Each number is 128 + 32 x the weight over its row's rms, rounded and kept within 0 to 255. Layers, rows and columns count from 0. Numbers have three digits each. The size before them is the row's rms in percent of the matrix's.

# layer 5 MLP down, 512x1216, rms 0.143, rows 214-427, columns 64-127
100:152128095070131094089117129088076112116162089168099157140121153110156113132059125149176185128184139154132161139145089100136126098199093168120116105205177198123114147108114146092180118161132101
102:105184084119086147129157131113150106153120122129122090167092096134110196136136121106150128108117123106124114083110110126120160134150148122097122120235113108152157113104178122121169171132091111
099:107148138138108116129147108100080104137102107105150129023134128154096112098157134104102120164111149147085114131147150163085167102137140120099095097209214119161154149138127138134059156095074152
100:160105094168132096115098120127159149140120109102117110159022188127124150184140136146165076162097139184161163089082070102154121142148130079159153130116114147105151163072125132112162144137104053
105:127149108120104131141106107156139101122118116146057147148139134126109125120142122155091098127101111136086126143122174144144108139160117136127097095146112161175122126153096112144121111188079120
096:158089136096096145113114102129145154152162135142164075147092114080159104095117069094126113093112068173136058147115114169133167109072113161107130140133169120070108128097115125148155122178145110
103:089143108163149089171117116077091107126136168112136117103113167099177085162123113040149059097113085087187077180146113099150135142135128153143167149087139108041178176167151119155087158101130097
099:095103153115151107121132120131156180151151119158133117074104114121141102145093139097148174128165083134129100124107120094160202055120080138077118110122159127139139152189177150115118174143177155
100:120127133185044116151123138119120113100185202183140119096074063087132138124127115110127133080117103120150167078114115128145088090126143107145067179101134113101117143118128102109130084140100074
100:147093121092136146120127137135132093113159107165131097131137124104150148129057124155098149107110113079123173106097177123140093123140093192169086170121047142191148141149099099136106127178164105
110:089143126136138121148138123112108122121147113105127171082153075127122112094114184170113129122136164120124107081169107104202125148168160131082157137186184133106118129117212127100177105100143116
100:098055145086140137074128111141089171158157117168135122062155106136220172139172156163164112124129102169199130087074147135146092094085187143154109148105115071107127128132121171177123125077186166
102:127085113103159132108167067108142106141166133143126111146163154116056142139131117138133071110167153102137144120183097081143094150134075113122163151133152170118168104156090127155121132140104085
098:113127181128122149170122144116127134096139179114187124154166146126106131172128171157124180120168091128154079129164169120040098148108098133158126123121108118088117164119084062131094112121144108
096:119109158068142100059132145119133131096161104068148103090148082186109161130138126109107124074160083118188135119110143145105136136127137128150085118075088124147128152132075150092150128110101080
099:160094135136160108082089137090176096097085057077130157156089136138149045125205179109171095159095165094126110115085105163088126169099053166107096050152067103117178080127073115151149128081027111
099:156168145150126074108119192136096114077166165058116117120147128119079109112139124076149168164132115107136165178101119080149146149100132182106182143116125126168151144135130142074133075071092101
098:123155106072157157094083092099138117129115171135111098133162107108145152120103138133161059196124156107172108034177097115131113070081154173157089123149082134173160117130146180054120137113105170
104:147099134142197113126138137145131060095175101099134079109168176095159156111137133109130111146174085116105150179164114055121072091148139137085190104090122091128115093161145143082103082176186105
104:108160219132069096106133136106091139082146116169175101118104090112133143140140102180212113157120075129072150143058111057147155050121149190163117149097152116156117097139168095189127136114142079
097:130182132097075110131066128123111127186065141118076101103192071100141110044168104153083107118063128141159173159100122091116139125152123080122105051117130145103136124091127117123167101150123145
097:105103156135154098083135158170087142185167153147160115095128129115093180204133162116150088118091112131153060182110137141120154097108137125151152118117137159090065120144104129122150119095136077
096:143142111073097142130115148116178139134122145158086145120190147132117092122051131142104113142136130159219148171123166143172106102135148057117127039109130093109148068157146198111117132059109072
100:153107066136115124132161098156153185173078120118080166110143085111133048109165144155142111148100142131079157106121152108100064135125113086202082141140108167112125125076117122119116067113158118
100:141161114130102107124199099138060184091129064083148115087059122103164169153105157117115115090136092059150141166105130120112094122135132160161155151145161094069114144066126181207132105110110091
098:140131188150192092157093123101096114084096103149189108108099158115106176136091166130094105104167078122097098164108152103121119117077079141098116112176169158107191121125135091153116165108129102
099:118181143145113165186121123093081110193107047108183154167089165139121178188121124150096161190165107117124123096135160140159133128145073132132071115172081126145103189183144142102128101159131113
111:137109137177167120119103125132163128132162124169149090119138148196096165154114096178136168128116117137096094099102146166102096103111087127077145080163164119109125109116088143146144129119131151
097:129178075123128133188102143130139139118116087136112128130141132125190153162160130076170113107132195149152121140086163143153139135101073092143082122067077106154173130092168062112108062103118148
102:116152078123155172132149132060117135129115126143072153103081153100127139108108122090147169162137133145147104127118112091145182128118152179111151116161101090114142128144121144134092148111178143
099:143051151175117073126111170167136136115177123146089127163126137099079090089143163153179054106037109180116140128170110145127183127137116094128099106090180110058119175083160117122162134119138120
095:103170146169137168104083147076149161168171136091117150167153164118102092149121169077131129110150089143099174170077140135131142162148147138137132138139197156125106139123129152101160215136122144
101:147143118143101114122198121158138147091105068091155089162134123148127137151152162089080148147141123127089091158163133112088161092170118143145179106115108117104161158176131106212113127195157080
101:081111160114116136091137149077104158123179184128113092120092170139162102107125163142123106147127140139129118121126138129168052086120104087045129124098120131129155083126135129142069106119174165
104:157129161150181112105160111156120103166175149221173102106077184136137081145166126125057085130148097175102143121120174153144100138099070173137158074110137164135131189135163167132092195107038127
100:132108131105150148124085197160138147125133169133087096100117174178160217058128163127121067142100154155188176109197058177077159152126195152150099161176113107135182131122139188141135120128101160
100:197161113161159097199112132092125110137159143120131158109158096142130104122150177112090075113145176078090133157153123075078138138090103132134132138092068117183122128124127085063115108089155120
103:098055134117125162153144080105109134166179109109134095132072143105158152071145098115141045110112150114203115095100080130132091183155098159192088107136120107124131109068125142107128105124044125
098:094111149153118119210100202078134134080146097162140076089078154099116095088120157149183102174072067114168094153162143164099168166103120127122104177101104175098126157166124113218104108143113098
103:119100138177107133088197136149121112120098149157093127141079116104083121152166097083133085080154146122161078073089065137140175099156127097177147152164094121115101142093138085085156102153130105
099:140134023105118112101134154093128135153125087119130128116111152154206126171162115173091112109091128139190128174157134133129114111150115101121149141108116135152160183156159121072152118161130158
100:109129188109125066090094163080120143137138185087114165128121087065048121130129089159125101093134121142093158120184128136107077105126111164114129122157083122138095186136166104113129181074128147
097:083083069096112161148166115129183144107116141083166132126105195078095168101104069123121128107098116169162141112122112106210146176111186105071180124172208155075075164071180126138108168093104114
099:114154159138120117096202116146177135082112172159128141080126141069148125151131143131128118163106113095103135161192112117159106148080125095090136160132049128194118162145114066179184182142106107
096:130154107090111097146092108129146118092137104150102128159119125090147098131143074125195099104122161151185121141137175105163159141177142161143162130091122123132105197143125121099124133149135116
093:133133097139099118103161132142107135169134162131178093102124146113075081152131178155102149119136161099195091151086120090112165062154101133147125125102172065132141087113113126118143143157136069
097:161109136112119196105108101131116087084069062126095176090108167113077121094140181164107135122109109153133113103060114170159110144130135150119173102100131163127111036160093115105142160146084179
102:112108166096131095126112106116134188114152167165042122129091174140109130050084121184174164149134159124114147124120160112090133138185133071170146096104112158105186134109122161153139139143125104
099:105173077135122126134092130103094093138230091130116135144070123117133109062119105187095174160113107087173146126107187171133123113104133138177147082096125111096161107103096101147152117133101080
102:123125092054131122115169106134117086139166141108147120173155152154086148155133122097163178131116117201115088044157120150133126119131163078153139153107117114129102129149134137127146186129160068
100:148136085157190157138129110109169113136149101167158105124163188110139200138154166106126120181136109145119165134109136113124105119146116105105138167106130104135113148112118125147101156127103036
092:075136162163146097144132095066091146131136142116083131157118118102107113141203151173164121181131217147152086045146090119145105111082132128136075120150146212102145176175096159092154107116154150
101:078126131142105113125121123123147104186111129108131126122098141135122183104139098085138106139105183093177090109114160181108111161114094158106183113151085180132130113122126122100100143108116172
098:115089066097061136089093142122073143123159094169141161138119090118137116095073147140128106137119125125110130124147168149141099103133116153125128146146125147163126168097091132169096106108134138
101:107120167131132147116102131121116168128115095124167180118079140156115175142109134145147160166162119195163089090144132072143170139105136111126120121121150099146159131166203111131109107101146171
093:156180126149126109170089156150044148098129117128158102123138064110176165122082088125183167105139116110086073147130131159111142144126097085170169122126153122159094179183136161114076169124190089
095:142140119215156116148096134148157158122173097133132178146143121127110171103165125098170071072178156149120130171158124077126142101164108173116178074189096113076121140127136131113099170133131064
101:120064100110105156150172097137166152092098150122137085087089097127118109174125128135140135148132133178107069128078182118167093116105098111111116109072155133152140147138119090156188241197115154
099:067058083118135107125104100125131173089076191169162195100099112108136144104116159155141179156140090135100140117114090086144158161126172092132105081136077130157211137154136104121134195125107084
103:117106060155097164161089153066103120121115115127145072116108138100105133177113139211115125153183099146110138154103134082121117108105079124143186140124147139097126157085138128070173091160109113
101:135167179096186144118144154092100047110172206158121170125171092121129117124124142138103109142145111168072061141118080127157151124092180158173149156166130120113178156110162088126107113107116088
100:141182116129073147103117097156112119079116161053135161176076152109162153143140119110148042132156117137173152144080100141151114199089138147158141138166122098157147129116073110147154119157169178
098:132087128121113101141130131136182154125129100112131117083201100099132165147113104144061123108102147102128150074102132114140092108103152054066126152172147107114082137084125146178146089174130061
100:156140185144159096151078114080100121107139139175136123149162142152144141111139134088072144146105179142177124081074088131092128191131125128088098116127113132087051152147137115180098131124082080
097:130130113067107149214191095187101135127121159178122126139137097092088095119102162135155160182140127122157108180164149130148137139129212128086170085156131121137117128117137151168175025126188167
099:117113158196084090089176155162148109089111091161088156139160081172143148135095151081109111157122106131121092125135140154094161170082124065099134080145125115154101161152150043159163089118115119
101:175134156143140170066157109187138128151144151131109152160120164178159111111146144154166080130082134108164116158078108140155160102172113144138145160124072110130132121135144087096128116105141132
102:142115093085125094104107115099173168136094125156147134097132116130146126132102154150097114154100046157156173139139074138128102180152120153054125120085133111096097107069136084148123101163119072
103:162090184129171100131139124165179157098128088117049116117168146111171071090160162064136147131126149119175173133176128106063197152152145149111095167094127183154155126148147107150125127131105161
104:126109167046165138137121154135122165147126089113107170118162154076117153149132110166092116083114158118153185150119140144154119121145188132103194103124105138137131137112122129167158088133141080
098:128161169112122097158147117137091157065153030168090134088148133090106134094183141120100056154168099129140114118121110183117172099136151154125138109136074100092150111094170138059150119148143102
098:064124110116119146091090199103163102115102146131151109102115167086113171133133088113083094118107150148116136059116091113204087067090094082109169151125098130132145115135140124115143141160154101
097:105142140129077129159101140077169157077107064123179138104137109173116156123070134121141123094143110151083135078132110128139164144119092172104158140139113135142185173121155115172135081134088149
100:136200077159171150141119129099073065168130126155169147106133118117122133195134090142144122164080112174084150153140091135105097145121139149153114167149098123092103107031107121139092170067123120
098:178182091115100126120136167123154090136124178121128196089102100121145144094149096185091116059109165180100146124196121106114160105120145112148121112068057104124090046121174134121160143083145139
097:165103139119070130127140123155183088111115113108131119142169094127071148146119150166090124109093113171086110096114107147110102122156118110115132151116163167103119176187103095165117121136146080
098:163091123148107130158069139123073178150161139116080097055190126124132127102139094072127122080064139167138124124142146141101079179137064143102150139143130099088165141126120134140074142074161070
096:144128132080112147137152161165122105165070124103137071154089164113138107165138112214101125128112154092138091137104121122125095125193162120122156130150062117124175175111132122162173131120151137
099:119146107075133162129084123142135148089139129070154118114151128133134119098152153185161171156121194137139150138150151128128132095117165134093143158157128089123041089136130121110142119137122094
100:164118117125057106097043128153066153166100059128089085140110125113160100096107170139096103118139162089138176174148179105115096188127131166087107093097139132154159133185135162133160113128056140
098:157141042152174114125120132093126125177085108113117082093071144113147147085134116154160085162141163096153126110111110175128122106130164058142130112066178128137162107149126123132170160077145152
100:157089110199137143113083132102121116116087117168150146108092053073074108114143153136125090121121092099165074102142121133118113136138146133147105099080069120124090087091126165131199100175132158
096:130110145146090116067202136145089115131076130044147136202104106127130064151119134123136159131134077134140146141161092159182173093157154053146158212079087148179059056082155122152143147123117078
100:135125125096125128185120080121135121111058107165124123126141114109151157167184158142169145047129107191167119135102111118134090128137120130133175115123115163120156131108132131175144107082138106
100:144095144232109151092119138154137091099100098070148175135126085152155125167133117123129113161126182097146100179132106088126153209118168144066170088124138120143141162104102180121144160146128105
102:160141159104102149170117121090097148153086114121079094152151127163106133118122200093149169148121100081121084099175153100103115153148103188086136093131098087146156100086169132149073145124134153
098:106079154126144065154084104118095091121121133221154154141171112154123138098136088150142097127093077126121085202118025102087163159081141091152118182172124165084122156150125151118153196136050147
100:148093156143166132124129121138089149113159083130078158098106153138156121104153184109149182109103099146123057142128110128111113107130166111071123178125139171143086136094134143191125167166107177
103:116159115138117127158086114151112174180153060156139098130163105147167128058123128093174120134156122118155144167139127196047099086153123181122022087149219071174152076165163128127115150161133162
097:052148159095143128161111153080104116092085136162137062143098159118152137148102120147120151117106172161140167114177153105089078125118168138115118096130098190082149129159172129134122115123110167
099:063156148133119082147114126122045128161075155129091161139107105148145161101133211146156126157157158131101204113118107124071055161163156163155100083160133157125111078138130176061093113098125124
103:193110073147135118151094089126149148107106212080163157070101128126158172113129121114095085115106094097164119081113110173135157102174155168120081190131097147195116103110127137078155061113110147
102:095107146194127160112105106157184102137140089132141077186091109093159112129150083094096159169169155158085117130180156133082189115071152154100137130133106145088116096092116110118142025149105165
098:102132093119114188099145116179146096163119150071169156166128172051133087129114144121155134136098131119125148120126154071133144176141089116107147100155159115161130091181117157144124116226114139
097:092146071144169116148132104145130097090095128100067154112149179099203097094071162172093115097183196122151107059090119117096102117151093160131092140099182131123108145164137147146158143120176148
099:182131090172094150118144144129107156148130164149100140105144146145169146127160175143224127071144174097111153151129105202130136138132100109109126133131153098153144154136127168158175096144097103
099:168099139131059105101101138186152118112143141044128081117109100137099142135159086085079157131135100143123115116080093066126114137142162163124159143086114171118172093103113118163093078097091098
096:153200127157168110075120149092087130153148148140176150131132168095166108113181125138081152127208142182119088168147096078148121102076069110088140201146144137156166066090061067124157185144156129
097:163146107132206125160111123152131180164167157161124161125142111076135122090156147094102115116102070059067120206108090180116159166111135158174103077151118122101171142176059170100199123091165149
102:126125131153069103038154121167088115113161074102184140059108108100090139112106144112058128097112109109122045166126111144140170151170179141153140156191089132150090164157105141101102091170093098
099:142164078086146117135140163093121116104174147168156097126144159118153129080111089161138079089139176133076159117149172216099183106050160183122122197140127145118162034144097157128098129128074102
099:119066105130088137061125187164103143094191060095111123077096135140106096065062065177197119169141112151064123131155142103109129201076141106131091118158179148098151165098101125221158156135136153
097:099140145096089141144149119184107143136140154161214065188062099114086137080159128105128114142065140135132143206158149146127147137168152159141138119120113112115157121125094142102163180132108126
097:136117152134084075172133142138096102093088107108149169045092121151139085117073114102149152170138112077169154125145138177131115124095140156139184159120122205053121162157172115157072112119138151
096:079129103114154134102182162144148120145186116102165133086098144091129107154135101120178156172164156175071126110161093118111149139110151167042142151127122123131150086054116158093138086154095085
100:145233071118179127124094146143119094105152163126177111199193105129091160127130104159071093171145116119157135112132100098072111118096149132184111146106144160092147145164170130083068153149087155
099:098112141058102109147084167123114103148165179139145143136102087153120090122121121136145118114090100108144128134116123103123109143106169047131127130150159177118180044145143126120107104110117122
098:094136138184113114100116122097102157159101169098093138203124174118085096160125151102100095107132120071116120171106141142066124093150018161112099142173114149080128104190121118169095188138104050
096:147111108115149104124105166096085144110135135163126158101134132114078136138100073142101125176169148121157102121119070100066095143119164140147130076082141086121162125092090126159133133143181107
094:151133137117103123112109097166156129157188132102165135135168096154162103068154113205192176126096111161118154137154200127126109145095090107165180119124122138136142143114175128123156140152076139
100:090101145071139101113171148128074113131164123207148114077143143113143155169175126133140123152096127096138137119133101087096119159160150118126108128078103207095143150122097131108079158121101113
144:125119124208190099030162122141137126153148112114100108155097133035130106110147107140144129134131062101173134151174184108131148121111075119107108171122180088133176117114123099141092136045148090
097:173127144081136153103117177141128083207138110159131148151174088143161109153081109122122133119163121136153126128114091139157092059170096137087060098073149116133118146102129118141118059121131106
103:190173166122124100141126142119161125095109158142058193184133176144144066181116150112152122106153150135137119090101066103136132138185136095139126151081207126105125101124099111108196129103149103
102:073141164142090091090141148121185142103113100135117201074133147100081176095102081091079113161132084122099141116198161128121118098154138107091092152083137135147092152121130171105176143154140136
094:088126126138132122168061107072097135133108178135149177062173119168160127138098120126094078111105169167120088131140167139142070117141185062135100118134143189060108150118158145130067081164141152
098:126100097109155158143095093115174085126096138124162097121093082129135103126084090151102118070090171127083135101100121138106137062093095177135106103102141154109160157093082110126086110132064129
111:174096062150140116191192063089138108124124115133190121103103155082134096113207145148118144115155140172179076086100175139118106140002094105198136122099097153121131168124115168132096109140195096
103:117158115131080173112132161109155156152121153124198091071126137107157104143205139116173101140152107120106095092122165183086076142112111122165146105155136118206123072061119151112135201107123077
095:144078083136198163139163157111168162140166148155122124148097146172170129122119082185108174116147131163121126178161102127137107167166130089110105183133225114105168127111098114109138166118089111
102:081106114140177110081095125057125089129115140091100120100089096129097056116159140129086109110097158129128118175109152096108073171143132083116161151083128104155145127134126135105106121049149115
100:087097149069055134033162089143132156132136107123161134161156095138087106138172147167113151116150115097099139166100149166154125131101133178102123099163172175172154169107168109152139094161135151
096:147114149093139199118087098123064139154145093099106162138158131126146113082102186127116139103136131110109163129139094087126081137148117187159109089150162080139120125129128097126110179199137093
099:152089092103113128161151166149080094102103183150127130073192102138082094109132066167085135140117095117111094126164131122116149159189103103130183113153141151161153057070167214157154095148106096
100:137132160149138142072128140131109065136147154119065146150124114142127144127110119118144111143137166089118145151074136118126111087078159151131134129101124097125198124114178167102125204103103126
096:155152163106114067100108077175141168160084115106120117174161149117130176081150153135176090087159173145154161098153147095086068166139163208109139085097138110042143163153127120103134139180163096
097:149119096143053104137150076128136118090165194137175134060138130114128128137135123182086154117041168137130120130116193142149136156116154116100076135151142204136093119091176130151140121148125050
100:129149111130137142138192116108111097131155083112131133146153137185148166163145123150203113126115148136095176176095197148166133102138120145207070200161153133166108120126092116135097111172084114
102:136143156097182095175168126152093163170171096180142067149125155120165142123157117168109159171125111157139067115130174118074123084083100136146174119105134147090072166074127150155069138137174090
098:073153199107174073137140218159117129126144186092044129105197140044142092104118142198159136086103118103144136118154144158087190110100075123128183141168139136128082099095093115180089113156121173
099:116114102179117117094107162169064100123137063110122179182148147138094158094063212096107100176094071119144109130131148196111135124137117155116129100164140141187120143077090115090136142110137122
097:114110103149113117078157132098136165125129157150133159095157155093101056115154105106202135132133112121128124133169072097124163158095069134103191154135080122116051160115131164100144152051158138
102:141185159140156124137093126124157071122148149139071137099120152138139090107094110154142110110188134071112133188147096140122091167146107198136124100158135122149095108149158126086106150131126139
099:092126097185094141132134112054028086112141120101152151149166123120160167129123137148146118170166146110075099164121147139160155094137111110172162099111128097129103137154104148125080122073094095
100:085085097115139111136132117088112129166108171144156157140133190142162131158054110136150187150117142127201115131199142187126195160147093072140093086132114200111105181118133126180109101105101122
102:141147093150152123089089092123092120130179152144139215090186158099100134163080140153093139102154107170047165170144147103109126170120114109134154170174130119138113160167121145146124215182112079
102:100049170143112170171186194113136102101115124144114100173179132123068165122114141081145160153092177111074100124161104113038128190117187137127112137128107105177174125147118062111126119095097089
098:137136110146138160117111117080078178115166091162148121107093121122163162125097180083158143127125189117192071153110059120162063095161115082220062163190132140126109112079154136179131078128115055
095:082164168125168123137139141124186181129172088149075138139167130138098025083106132128073116144114141095159100176131089184119158128140118138069172161123091159130101062184137119115142069173114195
098:127198193096163161139055125075182151221102128053086147012190098149119178142169096132153144143137092122152121088124148120113159188151072126100142141135090134156153076188129113113116101153103116
098:104113138119085138110166118111174104110111133145153149151074145145105131146141156125101150101115166150077125127154122143112111128088171115075142135146189158158071140124157056094214130122133129
099:110107128146121120112130131150122166109125090177078142181159035160127188151195117154181136098123115090158132140156110153107074127164073139096134119063122145116099108112086118118114130178113155
097:133095105161128125092098125143094121110076118100160065165089109131184146119141106118144116045095100126175133111117074123154123135098127142139098221153170113155109083093103133149079069141136146
101:135074115131139173174152111118097127106114154194122092153137123089105099161191161138154153183155194101102110174138185099105099098048167135131132170110102109094106107080121186067118139094123107
098:139101118096113074127055159145101117123009150147151123176118142101165115157099167132104114148117128138185178168199141105142102123128118082137148204101094126087102091154121124125122109116107133
099:175219144089156133152080184065140102120088072141111198087129134115111129087117122052144103195130146138137123199089095125164082150156116088123139139120122149076114177108123113146107144133088075
093:113179126147145195098099131129133167222138162149144078139122107153117168196137091179077168119141092137100130160124110115151102189184127152110091124141133104141118112089132084102105164105172085
104:085070110142123102096154088089144145145084171177158143097101166123152153130103086088101178082163130159064129143071171078119153119180090130171119078100161133167051151117140176134130197119141133
099:153126188139121091112142139088161138122130124181145154117093127097127100149092079131159192103125135132160124090167084134099067131041163123093081171144147137145127088077117123157089167135100134
101:135139154120130147116155131143120149124109108132130144099175184107119084108166093093140148148119126108167159191136081225116155128155037137159168121134181088187133163101120170082121163208114133
101:153124174116136137077100156137067114113170199100066143093127104177151117127086086124190147167109137150105095198150118109154118134175136168141080183186159141110115111151059186137131123143074075
096:137102153123091074214137110134147146120093175112107116056130198175100151148100107108160118148118114216129152111094099117122096105163158126083152114134119093136108174160099148149124157179145163
099:113157123146122226061090144190072101116129173125132133143110146212146146147176059095095110108061092136103138127160143142116162118149114132136136138125104110156187160115097097121200098181129120
096:100146139105101103120111164200115126136087155139134083137205079137188136125156096133093113108084113124144129115068067116122075111060139137107099158114170145161088135223146124127156140121148132
095:130165078153163119121113119110143156153153181116105131095075079136121116106115138162112212105149082121068118115113141094116129168154050099074082163103098163181116110095216115099161120099151158
098:028152160099173173129136080128198127140106117142098194151139105129092133114138180117097156147219154132104150157180081096089111090114092053183120094115146103084150107088124167123090080081177106
100:117159044118085198128118116172214097131184128113120151119162081166178164154157142158106138080119163067108149090089117105054113174147128123108137180111139133097151105150070056153090147124111119
103:110165132142109118108125138135098114099133032124191177098128121151147161144124078143147097131108111173164107055112138123104107128154146145121151149081111119097130073183103125140141159106149110
098:142126132109151173128167169139155093089179112141196145140150155186088061137121129161111123127128153052120175144142051197124106103156174171186149131093138145102141104176135095141131125172108164
096:131127113115147123100113133126154134067144061121104091093108155092122096093162068142136093140166160104094192137119181117096149172131118123136034132151103161114088097137086148134168216122111122
098:156151164122130149116206131134098105171092092145104121129121133171132108079147104126135121160147133124174135110167090107088096116176130153122112107082128091166140084103120152139118136110142139
095:152119084086129104135147065096088215099145105129128147130126114115121098138136138145138136101152112166147134137137111131103173093180165111084102109106077121117070129136141132130173145174101124
097:145122197126135124159112165176074113130182147148134118130147071116145118151140130127069133086171083157176122189076131169134068109136131111094147094087185069131157111072160157142162136187140089
097:167149113121147094122169099178146150096126139124144111170094127153121136147122101104141173128104119177126080102097095108099144106084113126124138105071127134142105174101158128151111210073149152
099:141111070087127161141155125091116150152112105143137099169117203131123158160131141126133112102133186147058085083146185111142137149177226110071165077113126144131121171155151153111110095105147103
099:076123141183099097135115127098100142127149155102167158122106120140115085124153125132086176180112080106155151131147146151094103163080099121155098170094098135101137078133182084075154105097143116
097:180094100093154160163155130136125121102133106161176151102078106085150114168119117156056105198069167175159137129113129153143129140135141065110080137116164180160112156103116101137103185109076178
100:131211204107100145163167106165073118160149132172118163133165121134115146103092094106187145121155147137163144206087147074071129080172151169153176144141165163077116094109128141072145094131175127
100:155109141098108182111137039146048150119123084132098147078145121147126108087136037108115095165133179104169162137194117187182150157112146141135142111176124132170135168134093118185125154125128173
100:147127121117093170183173138134064177148114112093065104153104107138145139132142172094084124164140168126081142091136113121148122100142126061113178095136147146111172086129072106146140121187154126
103:145083145056078151117144113112198138155130054130141078170176146157092119123132140138189106069161130109219208160123112115183191184094121144153144127128127140178144154136199110099142151087123055
101:185106144131160107111167173113038145095079140185125152172077143151153183122113112091179100165085142124101081118169112094186102143139079142115181139114086136145117125117108150126138146124091103
103:113085149100094112065099100161179128170182067152102104093104138130100125085174119151148157168129151173129101114056108135161097088075090137088072061149154182105189141118162157103131145073180122
095:090198159179156187165100117078160130151162098161071128141138113087186148116167162177120108151128116106126099126122143085130075155083107121156140171128173138108092135134128136153165125148169103
099:145116127091133104121161107180107101065098139107129058105115160106083200161108122083122107070200128166148101127122138175104167135135116096169103133109097148155151136100146157117082151150138137
096:087135127157124038162146083165184133165140160101163179125160140089150072113109087106131107082099150118152167190132108116131105092096187143114100090101089117124154156140161110166130154195143141
099:143181154107111117133122139098082123147191109133104191094156119102126169113139140134141113175139098092188185186149105149219115166146071208125130134108129151090124093126188167162169116130138144
101:137169153179181093081130142145079155190149128130052165124139175144153133109134130131150190157063149112089092126123125135171111112154116191081104153151130123113164149138154054138141083125107081
104:101155170150151142105164136121169147142076107190192096112128217150059102140171153135117178192108188104143116171108123098113145152159134188132168138119161116134162090084101082122082122182147236
097:143127092153131141123152135094112120143175135074152113122152120089176098129087177109117072107068131121102176137172109103127123122174120133194085149106142118108064112108165146151194113139098130
101:155089125091131124118126124141114070063172089182173163184133111060128089128107121066122094159172092124117095108200155177174077202162094097126120176057114137131158131085116070120082146092129103
102:101084126189176088135111073128123127115129127154139133098162172106104109131108148170105088147106093078151074170132110153155127152160147163057172083125155168196141185072132044126138167133173170
100:195105125127128155146094090082202100102076116105177133149124185137099098112098092146098158163168093145118107125143158099137099102091146121164074098105157112097125150151092186170163148081142094
101:141129153106127098105108130172087158124095128156122148144119138114188152143158097090042132115129144140054155123134139135161126162110097170142122097121043125109118117082150154083145109170127143
100:174152121094150123130145072146127078083132135115132163088096086092104117140087192040134047140097149121144092124138148115145137101149149106180152068159116143139188109142142139122108150166099152
096:096095181136140120121155128090122088108082114146121128103138107102132107155132071158146110160149074105105085117202050098126087137156206147200100117141093177132110129102149125094110168152174089
098:102109132131089131101107108123125134196140191121129124176140086167130175137186116110136143130116116054156094175103114123138128160187152112128101163145126061173148170106045160104145142151153100
098:142139143090171155091108120142153109062069135113172154088048191082090155170132113165172165157063096131135142128126102096177169125113125112164172101132172102053159057126153153108118114129174109
097:168082145108147124089112155147117122106109182139127187115126110173205123104160144122122106133088187139093112168156116103097110106123161093123153088146084164109162111065147101156118071175124144
097:116066134164113111111147117146148132106176158101143083108121110092098093162110101171132116153118161090141085153155116179192126192123102121121110104158113118123119161077129149153156131114116223
098:137115127174092180117128078131190125142148145120102180111159144108145127111160043139082097144124105068123121116131133075131093180139143140112079143057124161125119127129107130184192115132130136
100:142102123158182119126113188162152133140152095129122130078141096171137123096139136133145108122118081150138190114164110133173173122100134148095114137069151098177107084080111147147155186133129162
096:104154118092121154117160095134134140105199152169142159172112151106089156146140123116154111167060154141094094125067091146199166134106132159077181180154150158070103103109200176125081169094113135
098:194135102134109170100151120140142086137176184111101121202104084115101174122144117125091165086166181164180094126111167134183109154141116116140133132154146136099103103154106106119138097140172137
101:108138152091145096111139126128151139125086119164135204128108152153125086125096141138075146115158148091141063085117081085078147124110119146129072089092157125128117113145105146135064095129147142
098:122143085128127105146128111094127114136143136114184129080161220114112132155168125141144163136126135164082101067147131085100192181126150161153116141121125113186129081124125158125142162191103065
102:117155121131165098149114086051143093159148143116162172109154077142136104129082141104140113102086096092124160131084129081161103085137116010122170031073142124080160132085112181115124139120122118
100:111101109162106051153143166094159119087141160176098055158152181175150076136144080206135120171125202187165086110122148138024132145150142156183103130116190131077132137127127138151127137109114129
105:084166137161171139086157085104155139163170127148141132155132147099166130099155118121137111101168189104095096179084127120175170128159155145102097086085131138095142160169142067116110118117100119
098:087120097171165102155119178144108137132121155142151081136157112117140165137146206118132143195127091131067088146080213108106144120133084169200127084148152082156124106099116111105166109107131139
099:089169058083101099135052089136154183129132119145072111074102143077117122121069175133136145105154115185140100115148145157088109134083139129101151138107135119153169125118112074108098148107135042
102:147116119217153134133128106199080155110087165155189173164114175137085153112066144161099106135145122092170105153091145124077101119127146136125148104074069154082190136124169103128087092123164102
144:088101079139143144115041184122123156126133104076059152080143140192148155147063125187086132145136163064090106135152146129153101037086184133102139107155098174127169098163126113109125127145145120
102:167143118102140124133138080174154126130145122125143132182095163125099148133130114179211126176100179156133126104144163084150166207177133055141156092129090156096077107140111053147116104136136131
101:128111150066092113157129130142129170109126137064119152120115218123149143142070105157129119137136105094105158153141163167143153152175201058100126099080151116110134105066130123181078120130123166
098:097127137104177105175081099131124188090161141117132177112160138088164093101161128109089129157088122122073164115130165094119132097182152110108162097176143143181194101107154159149158091140072149
098:106123155113127147144161169103158122175172138136142126181128122141160168105156134128135173220154141119143100136210132090118162144158148184152114149148103149091129127115152130075132065111165160
102:137141139110087099119113072133079125089122154168104167143114114185096101144144111067098135141157154142137165124136151097108115095147163160130125108142148155099116146129123146162143137134092146
097:100155091117137098149100138116077106148146145150074165159113116114116097126127168130140111126072160137160151162132167157135138102137103120148128123136156149086118197255137130136092195096115126
096:127107098116136116168115098167141159143160169173168132100120164100113158134176158138085126096106145093122113136190186090109101143098102151149156101140163129135115153100160145114100133085127150
103:131108114173114135119117131196105153148143104144077186121210066177122179100112131081148152102171170092108147174110157159165076129128130106166087135118107161192147073091126115137101137122086115
099:078167129099172143184111164144168104154122163113156101077127119140094147146121119167176130102180115140118139117135128082126127149101120103110126097209161138105101122174159166136142185047124128
099:082121140047156128052099119157094153098097142038103106102120133110136147093176114153118089071191077117129095108130110079091080090214143194121128075138096097092090129140153086102090114186091124
099:116130127105156182117104104128109141148143159109122088141101126102162093098128154139142081111132138142131156128096069093152066161156226095095107135145120044133129093109103078152130153128175117